config.toml
vocab_size = 32000
norm_place = "pre"
norm_eps = 1e-05
positions = "learned"
qk_norm = false
bias = "qkv"
init_std_qkv = 0.0204
init_std_up = 0.0204
lr = 0.00291
decay_shape = "square"
batch_tokens = [65536, 131072, 262144]
doc_mask = false
steps = 3310
dataset = "wikipedia_en"
Each number is 128 + 24 x the weight over its row's rms, rounded and kept within 0 to 255. Layers, rows and columns count from 0. The size above them is the row's rms in percent of the matrix's.

# layer 5 MLP up, 1344x512, rms 0.141, rows 827-844, columns 256-383
size [ 94 103 110 107  94  99 104 100  91  89  99 111  92 111 100 100  98  96]
[[123 145 112 125 144 181 160 140 127 116 144 116 112  96 150 115 110 128  92  95 164 140  91 161 157 189 136 120 143 134 124 119 143 104 115  94 112  77 101 128 147 151 178 136 112 137 140 104 121 165 144 118 114 165 140 114 157 118 126 143 145  99 151 173 121 121 136 131 113 111 101 114 155 167 118 115 165 139 140 113 112 128 146 117 132 112 174 135 179 146 106  78 124 143 113 140 115 108  88 123 104 161 131 105 110 148 114 118 116 124 135 159 119 112 107 158 126 126 118 130  95 154  87 111 138 123 115 124]
 [116 148 169 126 156 128 116 146 123 160 139 163 122  90  91  97 127 153 134 148  91  83 109 140 133 140 125 127 147 162  92 134 133  99 123 143 123 121 140 165 155 156 158 168 127 137 128 129 119 138 103 138 142 118 111 162 120 178 149  83 113 101 116 103 134 153 171 121 112 118 140 102 130 188 172  78 115 119 118 119 134 149 120 164 149 165 142 118 122 106 138 114 137 158  98 106 127  65 136 151 130 146 104  95 102 109 127 128 145 159 122  90  85 106 173 134 137 116 118 122 134 202 176 167 126 124 128 128]
 [124 133 173 102 144  99 126 104 108 126 119 100 122 110 138 142 122 154 111 141 179 135  99  87  98  99 137 135 155 111 122 139 147 143 161 127 143 127 124 131 106 163 118  96 129 130 166 144 140 128 111 140 125  91 161 122  99 104  73 141 153 117 131 156 110 137 107 102 140 121 127 110 133 151 103 124 113 156 124 164 152 149 122 166 113 117 197 116 111  97 144 171 125 134  81 140 182 126 128 101 120 149  82 135 123  97 125 167 144  99  95 109  93 138  85 116 130 124 129 159 134 138 125 130 122 143 168  94]
 [146 101 132 123 148 133  93 172 129 100 143 135 101  98 122 114 110 100 144  99 110 130 101 121 112 109 139  86 130 138 135 132 162 117 121 167 124 163 119 112 146 114 112 109 148 138 107  98 140 157 160 138  92 123  99 161 119 117 120 154 146 103 171 153 152 156 164 138 142 110 103 125 124 131 183 114 146 143 160 115 133  81 126 112 177 136 105  93 191 129  92 178 110 114 113 153  97  43 124 121 184 116 126 151 109 118 136 145 133 141 111 130 108 141 104 140 151  91 182 115 119 159 123 113 123 128 145 161]
 [137 125 133 179 125 189 146 122 165 130 139 111 101 142 139 161 100 117 160 152 115  97 118 147 130 125 136 139 144 142 105 138 118 138 123 150 126 140 156 122 133 129 143 112 140 101  98 119 185 141 103 155 148 145 113 111 146 119 109 132 151 152 102 121 123 105 113 148 108 130 171 163 113 134 119  93 163  99 180 142 143 107 131 188 144 138 134 148 146 109 143 129  78 156 110  87 192 138 134 136  95 123 156  73 123 115 129 146  66  91  94  98 151 158 166 129 146 183 114 127 142 136 155 168 144 154 147 163]
 [126 131 117 149 167 188 139 120 144 132 140 137 165  86 130 135 165 109 142 142 153 143 104 144 113 124 116  56 136 152  94 113 145 148 113 166 137  61 123 148 159 114 146  96 143 107 141 177 124 150  84  84 117 150 110 120 124 152 134 110 141 137 130 131 115 114 149 126 142 129  99 105  91  98 145 111 151 121 120 149  91 122  89 149 128 105 158 123 136 106 145 115 145 163 150  88 175 154 149 102 166 128 151 117 148 149  96 174 135 113 146 177  78 123 169 154 107 135 146 113 126 118  89 117 160 171 184 118]
 [141 118 130 127 142 136 124 165 135 131  94 101 108 130  87 143 132 177 121 152 108 120 168 105 160 110 108 141 130  94 143 118 124 120  86 113 168  81 125 142 174 141 128 139 125  98 105 105 131 147 139 149 126 129 105 109 103  94 178 127 133 129 159 115 172 110 136 106 118 155 119 165 129 162 100 132 136 123 106 166 142 137 149 115 167 106 142 133  73 120 117 121 125 113 116 138 131 125 107 125 113 143 177 125 107 111 154 127 100 127 132 163 104  75 165 173 178 124 114 131 146 153 128 111  87 152  96  90]
 [155 118  96 116 199 117 124 167 155 134 114 117 150 130 125 112 138 139 126 124 163 132 121 167  86 147 141 129  67  91 129 142 118 131 131 126 145 111 107 161 134 189 161 143 154 123  57 122 150  96 126 115 106 134 150 142 143  84  94 116 128 113 131 121 147  75  80 139 146 140 105 142 140 137 110 157 152 119 156 105  81 156 148 123 134 137 158 128 116 153 150 139 117 133 119 158 164 127 141 168 137 110  92 112 129 108 109 144  86 115 117  93 168 123 146 150 119 138 153 102 117 148 178  97 109  92 125 122]
 [115 133 109 131 116 148  72 105 155 132 122  96 163 102 142 140 141 139 122 173  66 163 168 129 116 161 149 137 146 125  89 140 151  76 147 149  93 123 134 143 147 110 122 131 159 131 128 165 138 166 141 138 128 140 114  90 104 176 101 150 139 130 146 110 117 142 132 131 146 109 116 100 105  79 100 129 136 124 103 114 148 124 111 172 128 122 160 159  95 153 131 119  90 144 104 122 141 101  95 168 124 147 130 151 121 101 154 126 122 120 140 102 128 142 149 134 126 109 128 105 132 164 159 131 140 140 143 167]
 [153  99 135 139 112 116 111 143  92 108 166 140 121  83 181  89 121 122 160  97 135 169 118  94 119 104  82 137 133 152 123 119 135  92 148 146 132 112 134 137 126 117 138 144 159 156 166 127  93 113  89 130 112 104  76 101 123 164 173 141 104 116 178 152  98 124 102 113 172 155 135 129 147 107 152 127 130 111 113 156 117 174 124 155 195 134  92 105  67 124 105 120 143 161 121 126 151  97 142 162 126 127  67 135 148 105 125 115 121 126 143 163  75 147 158 100 123 136 163  93 130 104  94 141  97 146 138 109]
 [144  91 100 120 102 161 133 140 124 127 111 108 151 105 106  66  90 157 170 121 112 118 125  90 126 114  83 109 125 149 173 134 141 140 119 108 112 139 125 129 112 126 157 153  85 126 130 160 108 118  95 117 131 108 109 111 142 118 139 119 110 111 111  99 156 123 155 101 142 124 138 177 132 126 148 152 143 103 119 123  99 134 123 118 147 190 146 135 150 162 105 161 166  90 121 104 117 119 183 105  77 111 113 135  68 130 129 160  68 112 110  99 109 101 111 140 166 118  78 122 159 195 114 150 135 136 162 121]
 [146 169 128  74 119 112 154 140  98 134  94 109  91 108 114 210 153 140 142 104 150 158 103  91 128  69 100 144  95  88 101 101  99 135 141 164 122 172 119 184 128 106 119 150  90 126 155 125  84 116 111 113 164 144 126 152  99 130 131 127 116 161 158 131 118 131 103 134  81 182 131 154 133 164 135 101 134 134 104  96 144 108 117 126 103 165 170  94 126 139  94 113 118 116 128 139 116  73  93 107 144 155 172 110 140 109 107 125 157  97 135  93 160 140 102 109 155 138 137 166 140 102 123 127  73 140 164 128]
 [137 132 120 142 143 164 164 152 153 124 132  89 130 159 124 126 130 138  75 145 135 163 103 123 110 181 136 127 126 141 108  94 140 150 134 136 108 103 128 141  97 120 108  93 102 115 133 146 139 109 114 135 167 102  82 161 151 119  76 111 102  97 143 157 116 101 134  91 161 118 104  87 141 149 121 137 132 110 125 107  82 125 120 105  98 127  91 107 135 132 137 118  99 114  66  99 155 166 140  87 125 139 109 176 142  88 104 155 115 148 124 126 137 160 126 117 140 117 157 133 140 161 131 164 153 138 130 112]
 [ 77 105 112 187 122 162 124 160 122 146 107 115 142 109 161 154 124  92 136 144 127 142 172 118 144 160 120 122  88  85 117 106 113 154 119 130 188 149 139  96 161 133 188 152  89 133 119 120 167 161 145 132 120 137 172 136 190  72 120 135 138 124 134 118 113 144 176  89 126 106 136 124 117 111  84 127 116 134 152  93 126 120 137 136 115 121 180 132 141 128 179 103 121 111 103 139 159 155 142 151 134 129 149 144 101  96 126 144 144 119 145 116 121 153 148 126  90 153 129 125 158 140  90 184 155 133 199 118]
 [119 128 163 135 165 120 102 148  96 116 145 173 140 137  88 133 146 144 115 123  90 112 135 103 108  94 175 147 110 152 110 153 149 138 151 132  73 135  92 154 119 122 166 132 136 130 119 121 139 135  93 155 133 140 142 136 131 168 143 115 146  86 154 166 141 103 114 142 123 143  91 148 123  71 102  98 103 132 136 161 115 125 175 155 126 140 119 168  91 140 104 104  72 117 123 110 124 132 112 120 137 116 112 187 119 145 148 166 130 138  88 150 149 152 135 137 138 115 106 134 119 140 130 125 139 136 159 115]
 [ 76 101 149 128 158 133 118 127 175 142 165 122 148 127 141 126 131 161 142 145 146 140 148 127 130 110 147 114 105 132  77 115 143 180 115 114 107 126 106 127 135 122 139 147 104 125 135  95 100  93 137 102 108 108 149  71 115 105 170  89 142  83 133 116 119 130 135 110 142  83 130 116 139 110 120 138 102  95 119 160  83 143 130 138 162 103 154 123  99  82 132  99 165 121 104 125 110 132 162 134 116  96 135 118 137 173 111 129 147 128  94 137 143 115 113 119 142 156 150 162 139  99 167 113 119 115 143 142]
 [113 179 131 155 148  97  69 165 161 137 149  73 121 139 130 148 152 127 128 108 149 160 110 128 124 113  75 106 143 136 153 154 123 107 132 151 126 107 151 154 107 116 147 168 103 119 120 130 149 128 130 122 141 164  91 150 117  92 170 133 137 104  82 129 142 165 105 127 122 117 100 154 131 141 115 141 108 146 109 107 140 136 140 161 134 125 118 133 129 112 124 116 129 156 103 147 114 119 145 145 126 124 129 103 141 121 125  66 112 134 124 161 127 146 100 142 148 118 173 158  89 129 128 156 103 132 150 155]
 [120 141 116 118 105 121 101 139 143 135 125 158 126 125 121  86  71 108  97 145 132 169 120 169 150 141 111 140 127  98 113 133 124 125 171 120 114 135  93 109 111 104 101 126 162 113 152 112 131 119 131 134 131  85 103 127 153  84 162 114  90 153 155 124 164  79 137 160 116 134 103 117 145 150 151  89 101 149 139 145 113 106 103 143 121 104 106  90 107 112  97 127 129 119 119 129 123 116 130 133 146 118 147 109 104 122 142 134 148 126 135 127 144 129  90 127 111 167 105 137 156 158 152 101 150 101 149 155]]
# layer 5 MLP down (transposed), 1344x512, rms 0.183, rows 827-844, columns 256-383
size [ 97 102 102  98  99  99 108 103 104  98 105 110  97  97  98 100 101  95]
[[143 106 132 102 127 110 140 142 123 130 151 136  97 155 110 109 148  83 123 152 108 104 131 161 153 128 141  88 112 144 105 108 128 135 119 144  91 143 187 131 136  51  89 176 140 139  99 140 156 144 127 125 173 111 131  90 158 143 120 141 119 129 169 126 143  99 112 146 119 112 102 166 100 104 143 165 142 111 102 118 162 140 112 156 113 140 113 154  79  82 121 129 159 186 116 114 134 110 122 127 149 142 117 121 130 141 136 127 106 137 133 152 113 177 139  90 176 153 132 148 112 120 154 155 157 113 119  71]
 [133 118 151 125 131  97 134 172 112 117 103 136 122 174  97 120 145  92 109 122 154 146  86 142 159 106 128 161 113 111 174 123 139 132  97 122 129 160  79 148 111 142 162 114 129 154 167 144 142 146 124 152 128 119 138 162 125 116 169 132 131 135  95 148 133 120 109  81 132 154 121 182 146 124 119 166 131 120 122 143 171 122 138 115 157 123 100 133  84 130 113 133 110 111 105 103 125 143 115 116 113 110  89 141 140 127 123 165 117 122 143 160 104 143 120 134 133 149 167 128 143 103 110  95 105 167 122 144]
 [137 120 136 140 128  72 149 144 150 115 120 107 107 145 133 174 158 128 160 150 161 119 132 158 137 123 157 122 128 116 132 126 140 118 183 145  53  92 124 100  95 143 108 144 134  64  92  95 156 118 134 123 146 107 125 104 130 141  87  92 148 130 141 127 173 134 116 129 106 166 142 202  81 114 136 134 124 163 131 144  84 143 172 126 156 121 156 139 145 154 166 117 133 173  82 120 113 105 117  85 142 135 117 129 145 133  98 152 125 129 155 110 101 134 171 170 103 128 152 105 141 119 104  85  99 121 128 178]
 [131 133 117 106 119 110 104 123 139 143 130 139 112 121 126 125 121 153 111 137 144 143 126 158 104 160 142  90  92 119 133 112 151 127 112 136 109 158 147 128 141 158 108 122 131  82 126 151  96 130 104 143 101 159 146 123 132 140 114 141  89 130 129 139 118 161 177 110 159 115 168 151 120 135  87 148 136 167 142 128 134 126 113  85 147 130 115 118 148 102 123 137 133 101 119 112 111 100 170 113 106  98 155 114 185 130 113 135 125 140 145  96 122 117 150 120 119 118 200 121 127 126  99 138 175 125 139 139]
 [106 134 155 112 147 137 100 116 132 151 107 111 125 120 147 121 108 184 104 144 127 112 149 147  88 127 112 144 153 129 178 104 100 129 159 103 127 154 136 109 125 144 123 126 111 103 135 144 135 136 136 123 135 113 159 134 109  84 123 131  89 155  91 115 128 111 138 101 151 147 108  89 117 110 153 142 145 136 130 142 142 119 148 116 105 118 152 136  88 152 109 189 122 120 102 130 124 132 133  77 147 149 104 106 116 125 128 124 147 152 111 123 101 105 138 117 113 161  79 101 111 111 123 143 163 141 168 114]
 [121 170 119 119 130 121 144 104 154 110 137 144  96 122 154 113 102 121 167 131 114 106 120 112 143 136  66 125 142  94 167 121 113 108 145 137 153 156 122 143 140 123 159 156 115 142 123 101 114  81 125  99  82 139 170 123 108 146 103 126 116 142 162 138 145 132 156 148 126 120 131 121  92  83 111 116 146 106  94 151 131 160 143 100 110 152  94 142 120 120 111 136 151 170 182 124 150 162 106  98 136 167 133 128 128 118  87 162 131 113  94 101 148 127 116  95  98 153 127  99 153  67  99 163 110 117 127 127]
 [113 150 109 139 112 115 155 151 129 133 134 130 131 168 202 137 170 112 135 104 152 138  76 141 138 122 142 115 140 127 140  87 124 108 191 147 155 138 123 119 108 136 106 157 103 122 124 118 115 125 147 119 130 134 128 125 151 106 127 135 134 174 140 145 187 111 149 152 115 146 113 157 134 159 141 124  96 158 149 125 119 111 101 175 164 110 126 160 124 124 141 128  99 103 133 149 142 117 124 127 129 159 141 133 117 142 130  80 117  50 131 163 142 140 135 115 136 129 114 123 161 124 126 124  82 152 105 141]
 [100 124 143 130 144  78 121 125 131  96 138 115 111 127 145 185 146 156 128 131 133 152 131  86 100 130 121 147 173 134 135 124 167 126 102 104 183  99 160 136 115 155 127 141  80 167  92 135 130 117 101 111 129  84 100 123 108 175 126 139 137 122 131 124 101 117 167 132 146 115 150  69 140 141 146  82 159 129 176 124 141 184 123 117  84  95 133  70 111 126 123 119 129 129 151  72 153 146  93 113 127  99 139 139 129 136 102 104 134 170 120 113 106 135 131 145 130 121 142 116 137 126  85 140 135 129 145 102]
 [135 129 178 119 142 160 143 128 167 144 103  98  88 123 169 145 138 106 111 166 137 130 110 113 146 164 139 117 136 113 117 141 138 137 170 140 106 105 181 116 131 128 129 135  93 154 149 164 109 125 130  90 166 139 152 115 154 144 124 125 185 125 107 125 103 149  98 146 132 118 108 109 144 147 107 160 148 128 144 126 186 105 143 140 148 162 136 140 137 113 124 154 134 115  89 133 105  94 139 150  89  95  96 134 114 129 126 140 133 155 185 151 124 150 176  83  98 148 130 143 111 164 157 146 122 129 141 131]
 [136  87 101  98 134 122 110 126 168 173 131 118 147 187 136 154 142  89 131 126 115 122 125 132 132  98 142 156  91 128 152 134 124 121 108 146 149 143 181 118 143 144 166 116 115 124 136 152 156 151 103 182 107 170 164 118 102 145 107 119  84 127 108 130 154 100  95 138  99 139 131 135 115 119 135  99 134 140 124  87 130 139 170 146 118 102 126 109 109 167 152 129 133 163 167 154 117  83 188 141 144 152 119  94 153 122 111 146 150 153 155 146  99 126 141  77 149 104 101 144 132 191 141 122 113 123 136 126]
 [ 94 152 153 131 102 144 116 148 106 110 192 114 174 163 145 139 146 118 114 108 103 143 110 112 124 123 164  96 116 113  74  99 150 149 112 128 164 158 152 152  95 125 150 122  95  86 141 131 154 143 104 154  90  91 122 142 138 119 137 102 133  95 103 117 116 157 131 146 152 171 115 153 133 135 134 124 117 143 103 152 151 150 151 145 169 143 113 123 132 121 125 143  91 146 121 125 138 121 106 108 123 112  93 144 116 112 105 187 105 114 116 168 100 112  82 113 110 115 122  90 155 108 126  84 148 165 105 141]
 [120 127 163 153 124 144 138 134 127 180 139 104 134 121  83 136 149 142  84  98 120 164 118 118  98 141 143 174 111 102 134 158 116 107  99 102 165 130 170 163 148  82 133 121 156 127 117 128 100 129 101 138 114  72 139 132 126 134 179 125 119 160 131 150 129 121  94 136 124 160 161 102 133 118  88 128 115 125  87 100 168 132 124 135 128 158 125 132 116 121 133 120 144 130 162 129 162 129 104 149 111 153 150 159 125 135  97 133 102  49 103 126 119 119 111 125 124 162 140 135 122 143 145 152 137 168 112 125]
 [135 142 145 150  80 150 117 117  76 130 114 140 109 112 122 148  82 109 134 132 150 120 114 125 134  88 101 128 122 150 118  86 148  83 129 117 147  65 117  85 122 129 161 150 126 139 145 140 128  83 125  96 129 160 184 114 128 118 128 120 125 142 104  93 126 161  80 154 102 139 168  85 160  82 118 168 139 139 119 126  90  92 191 134 167 171  96 128 141 156 108 142 177 131 134 105 165 133  99 135 144 137 153 124 129 176 122 122 147 126  76 119 109 147 142 169 105 149 105 115 124  81 143 162 100 154 178 129]
 [113 135 148 132 178 136 114 141  91 142  77 103 126 174 125 133 123 103  77 125 143 154 116 155 105 145 137 177 116 129 134 156 151 115 144 131 161  99 137 108 118 107 141 130 116 132 138 121 105 101 120 108 144 130  91 118 157 147 148 117 150 107 176  99 147  81 137 111 132 127 108 137 134  95  88 117 150 140 158 148 113 114 154 148 128  87 138 160 138 143  88 129 127 141 135 121 120 135  93  86  97 128 149 101  97 123 100 125 106  93 122 134 105 153 112 136  96  81 110  89 140 153 130  88 117 121 124 150]
 [125 157 114 138 122 131 154 141 131 124 145 123 115 130 116  90 118 109 136 107 140 134 149 117 107 139 125 134 124 152 115 106 128 174 100  90  92 111 137 132  82 143 154 119 146 123 123 133 183 123 161 105  95 150 134 146 144 146 206 130 114 142 165 111  88 133 142 168 124 137 102 162 122  97 143 118 149  96 108 143 110  80 135 105 119 117  64 165 120 159 113 129 162  91 120 114 169 110 114 184 124 138 121 129 133 127 100 135 182 103 102 101 115 150 150 145 144 123  66 150 150 127 122 114 126 115 127 148]
 [103 144 123 161 134 158 170 110 148 107 154  92 153 147 120  83 148 140 109 141 110  71  78 108 102 167 115 145  81 102 153 121 136 134 148 122 150 138 141 131 133 115 116 123 133 121 135  87  84 113  82 126 107 126 134 132 147  96 154 143 115 170 119 102 123 111 157 199  92  74 132 114 124 103  98 131 129 138 111  99 102 116 141 110 124 128 162 157 124 136 141 124 178 158 131 120 152 175  72 113 110 142 131  98 126 103 118 124 113  95 133 135 176  95  94 108 155 113 110 116 118 136 119 136  98  91 177 109]
 [104 130  95 100 110 125 139 117 101 101 129  92 111 142 154 135 109 141  97 145  76 110 126 140 146 121 122 135 125 114 110 130  73 191 125 134  87 158  95 149 148  69 141 109 119 115 128 129  95 168 109 115 140 109 114 103 167 145 153 125  93 111 150 120 134 123 120 128 144 148 167 147  72 125 137 129 135 168 175 103 177 131  77 133 109 140 128 110 135  99 172 118 137 102 127 139  98 114 112 146 150 149 161 112 119 146 111 130 144 158 106 125 131  96 142 164 128 177 133 169 121 156 115  96 134 117 100  80]
 [124 154 124 139 131 102 138 152  84 130 100 104 127 153 108 140 149 181 120  67 158 116 123  77 183 145 120  94 118 133 137 142 112 167 130 132  95 136 179  99 156 115 102 162 133 145 125 131 140 158 104 168 121 109 111 121 113 109 149 129 102  92 127 180  87 136 110  97 145 107 143 150 119 107 162 129 128 102  80 125 161 114 134  94 128 120 145 111 132 143 124  88 115 151 172 141 108 167 133 149 113 169  70  97 140 158 103 145 126 154 130 149 116 126  84 122 141 117 156 110  63 133 157 169 130 133 131  96]]
# layer 5 MLP gate, 1344x512, rms 0.143, rows 828-845, columns 256-383
size [ 99 109 103  94  96 101 100  92  89 104 102  90 106  99 105  95 101  95]
[[141 141 119 144  95 137 104 111  93 109 131  87 170 112 143 189 134 169 136 147 181 174 146 118 144 169 116 117 128 143 136 103  57 105 168 142 117 111 106 133  91 126 117  97  81  76 128 113  97 140 114 131 144 103 178 160 114 118 124 154 125 138 105 114 109 107 130 173 156 145 123 147 159 100 105 111 111 118 109 125  90 129 126  50 124 189 103  95 144 196 136 162 130 171 159 130 134 135 152  71 138 122 143 109 155 123  94 155 152 126 114 135 103 134 132 134 132 136 141 129 162 107 112 119  84  82 106 122]
 [104 136 134 118 187 122 133 128  93 107 151 144 131 104 103 152 160 151 128 139 151 124 116  68  86 145 125 165 127  95 103 112 113 114 140  87 130  82 155 116 150 174 148 126 173 145 150 164 140 138 121 112  93 117 116 121 123  94  92 120 100 118 138 122 149 115 112 102 150 123 134 144 140 153  75 149 148 128 144 139 146 156 118 138  80 148 152  89 124 143 115 104 185 143 113 120 142 143  87  95 151 147 128 105 134 133 116 157 115  89 101  92 141  98 114 122 100 103 126 127 143 123 104 123 101 105 186  96]
 [117 130 131 107 143 141 177 105 116 135 116 130 160 136 129 110 112 108 109 102 138 116 100 126 166 128 139 138 139 129 112 166 152 149 113 117 113 158 155 143 122 134 127 127 128 131 124  67 124 136 144 159 104 130 105 139 166  94 125 119 114 134 172 171 133 143 138 150 136  76 160 125 112  41 110 105 157 125 141 116 106 134 114 115 130  68 121  88 211 117 116 137 167 118 137 156 112 126 125 121 119 117 134 135 172 121  97 145 129 150  98 119 113 152 144 137 165 108 152 142 125 159 139  97  83 112  92 146]
 [135 163 144 173 124 118 137 136 106 163 157 118  88 124  63 147  82 134 154 101 107 110 126 173 166 155 136 134 163 153  95 120  93 108 163 124 100 115 130 134 130 130 143 142  98 119 131 133 147  93 101 154 111 159 132  70 160  83  78 156  86  87 165 154 156 120 136 121 104 118 136 128 128 137 184 101 132 126 148 135 125 139 103 119 120 140 147 140 135 140 128 117 121 148 112 142 118 114 134 140 115 125 165  98 158 162 141 147 139 153 139 151 140  84  85 144 112 141 105 112 163  95 150 171 127 118 126 130]
 [135 134 123 157 126 144 130  77 179 116 106 170 158 124 142 119 180 156 104 132 137 104 131 123 138 138 101 107 106 134 134 124 158 120 146 186  97 128 129 101 208 153 161 132 126 120 146 111 130 149 109 131 140 131 121 106 141 171  96 105 171 114 116  65 160 123 120 106 180 152  91 129 100 142 151 105 119 166 132 123  73 116 149 136 153 108 139 104 108  98 100 144 157 149 136 109 159 158 125 118 118  95 108 117 167 184  93 142 109 110 113 175 123 100 156 166 153 119 155 129  98 168 148  87 165 124 118  76]
 [142 145 129 132  94 135 154 117 106 173 140 143 157  90 140 117 157 107 155 146 177 123 119 139 148 151 147 110  98 105 105 140 148 146 126 131 109 134 147 139  52 127 137 154 137 106 120  72  88 149 117 146 128 135 151 159 149 160 103 167  98 120 112 178 131 134 127 185 120 129 168 157 177 110 111  96 121 153 159  96  99 133 106  94 132 139 136 118 143 127 104 156 119 165 123 130 124 147 142 118 120 147 126 101 150 139 153 124 152  79 137 126 113 147 130 114 109  77 152 102 160 155 137 139 139 130 104 177]
 [160 182 100  67 143 134 128 107 149 167 115 125 159 108 112 147 109 165 136 117 123 175 120 151 117 156 127 161 102 146 151 106 141 128 104 110  94  90 121 119 134 155 148 131 107 145 149 113 135 120 100 108 130  93 146 177  90 121 119 129 146 126 147  97 143 107 139 117 109 131 139 166 158 114 147 118 128 170  96 135 121  92 131 140 114 101 149 106 133 144  83 128 114 175 153 170 143 120 142 107 132 115  98 106 142 124 112 152 166 114 146 140 146 118  75  91 156 119 140 118  98 132 172 124  98 108 135 143]
 [123 145 122  85 126 166  69  85 118 100 108  86 148 120 146 122 137 123 159 168 147 137 179 105 116 157 104 134 137 171 109 109 123 122  98 141  99 126 131 147 156 128 110 107 146 148 116 129 128 110 132 121 133  86 120  81 124  79 116 130 107 115 140 141 126 151 112 126 139 130 117 106  97 120 150 102 127 145 110 117 156 150  87 165 128 128 143 134 130 154 141 108 108 114  73 118 118 123 150 101 148 175 179  89 112 111 110 120 122 127 137 150 110 126 129 130 146 127 125 130 139 137 138 119 113 153 141 164]
 [150 163 132 132 108 123 137 116 158 150  96 112 145 169  86 136 122 140 135 123 124 113 129 157 114 135 125 108  97 115 116 110 109 143 117 112 124 144 101 120 130 193 121 119 166 128 117 107 140 157 150 146 150 127 186 132 132 108  86 102  97 117  86 115 115 103 126 131  89 141 114 117 122 136  98 139 131 121 144  94  93 104 146  96  62 119 163 157 134 146 149 143 101 120 135 137  97 149 157  96 114 123 128 144 140 125 154 161 137 109 129  98 117 145 103 104 147 136 100 132 162 107 170 114 102 118 125  98]
 [148 129 129 102 126  92 136 141 126 121 119  96 136 139  96 127 103 178 137 111 136 127 140 127 144 121 131 187 133 156 119 132 160 148 114  99 127 123 170  81  75  79 124  93  84 106 104 103  61 108 134 117 122 138 152 152 125 145 155 148 115 127 126  97 131 117 110 121  98 142 105  96 103 148 156 126 111 116 116 148 104 143 142 108 126 134 174 124 143 134 131 125 128 125 105 158 133 117 151 129 111  96 120 138 144 120 146 159 171 146  36 123  96 110 136 139 141 125  99 140  92 122 112 109  95 161 118 110]
 [100 129 111 169 128 108 120 132 173 118 113 139 129 142 113  82 139 118  83 154 160 130 157 157 130 160 129 130 175 175  96 107  77 126 133 100 131 123 143 105 104 133 128  95 128 185 105 137 172 119 167 145  82 121 111 115 146 100 127  97 124 101 113 109 132 131 151 121 163 142  93 102 130 102 108 115 111 139 139 123  94 134 117 129 117 107 144 110 158 115 164 130 173 142 157 120 139 166 152 177 126 115 126 117 139 149  93 155 130 145 158 160 133 124 135 145 116 126 137 102 134 134 134 135 160 100 112  73]
 [128 110 111 142 122 148 145 102 153 104 120 133 126  92 152 110 135 111 159 112  92 117 172 108 148 143 109 142 174 126 100 119 103 130 132 158 113 123  98 119 114 105 197 134 144 137 145 125 170 152 138 164 143 119 132  75 107 105 167 125  92 125 107 176  86 126 145 157 120 101  92 127 160 109 144 118 169 156 136 133 145  97 132 119 124  92 164 157 142 120 106 137 106  84 114 113 158 133 134 120 125 150 121 126 148 121 165 113 150 133  90 140  99 115  74 139 124 136 134  66 101 134  95 128 127 145 133 114]
 [161 120 162 101 128 125 123 167 151 110 165 100 122  97 170 130 121 152 104 118 134 114 119 114  96 116 114 139 145 155 105 138 144 131 135 148  71 116 114 126 125 140 120  90 149 112 133 102 113 130 109 137 120 115  95  95  93 124 154 120 121 134 145 126  75 107 151 146 141 121 125 124 132  97 173 132 107 109 101 152 155  65 141 138 115 105 130 146 133 151  77 120 142 130 156 124 152 104 151 140 111 121 145 100 125 128 111 170  85 121  92 138 133 121 126 116 112 114 124 119 106 122 123  96 117 130  80 158]
 [139 129 154 159 162 137 131 126 138 104  94 144  93 118 116 146 145 112 110 135 133  79 135  94  97 108 134 131  76 130 157  87 152 109 109 149  93 155 134 137 125 126 157 135 121 159 108 125 125  76  92 175 107 124 138 157 102 135 112 111 170 120 101 187 128  83 124 143 141 160 114 139 166 104  97 132 125 171 148 146 139 117 145 187 106 145 140 110  91 126 146 134  87 140 143 139 112 113  94 137 144 124  94 169 118 126 144 154 137 151  65 112 139 136 104 145 155 125 141  96  78 142  93 101 104 137 137 110]
 [107 153 124 163 145 145 103 137  66 156 116 134 132 138 133 131 163 156 112 133 118  90 152 122 153 147 133 125 119  88 145 131  83 162 131 100 133 121 130 132 154 173 152 125 114  93 128 101 156 105  95 143 152 174 125 133 132 138 105 153 133 139 146 139 137 166  98 133 126 140 112 128 163 137 110 134 124 129 142 118 129 132 135 145  82 122 126 130 131 147 144 106  92 108 177 158 105 103 112  98 160 148 136 137 124 108 125 160 125 106 101 127 133 146 123 126 149 111 133 144 145 124 110 127  84 107 129 105]
 [145  89 148 139 117 138 142 128 170 140 133 175 130 161 173 115  90 121 109  77 145 148 163 151 132 131 171 146 126  70 121 129 117 118 141 118 171 120 147 138 161 104 133 123 150 151 171 148 128 124 137 148 181 114 136 136 111 133 139 130 114 136 139 129 121 140 136 126 185 105 183 133 126  85 133 124 156 140 147 115 105 130 114  93 117 114 131 157 163 106 130 118 138 103 165 157 140 124 100 105 145 127 119 153 125 124  88 110 100 137 100  53 147 124 149 137 141 109  96 108 119 138 151  63 124 135 107 104]
 [124 113 175 133 122 160 121 136 112 147 121 117 119 165 128 154 115 114 128 122 103 128 125 118 126 152 127 143 130 135 109 125 129 152 122 112 152 158  91  76 129 123 142 105 117  92 118 103 140 134 133 106 121 115 121 131 112  87 109 101 131 147 127  99 122 120 167  86 140 110 121 151 101 106 125 123 141 102 165  93 125  99 115  92 140 136 115 123 161 131 115  63 175 160 128 138 116 130 112  99 166 169 149 153 114 118  81 103 143 117  96 115 103 114 110 122 134 138 118 128 139 146 134 156  93  89 150  90]
 [154 150 123 105 119  69 109 141 111 161 155 107 145 146 109  91 141 136 152 124 146 109 100 132 118 119  74 116  63 125 126 109 139 133 141 161 117 129 163 121 111 133 146 146 115 163 120 129  96 141 149 145 151 152 124 101 149 181  98 121 134 164 166 124 134 132 110 181 143 106  96 149 133 103 126 146 106 102 153 141 157 103 145 123 172 185  97 164 140  84 133 131 125 111 118 116 169 145 157  78  95 118 123 138 101 136 123 142 120 118 151 124  98 130 110 157 162 142 111 124 121 144 110 154 141 132 127  91]]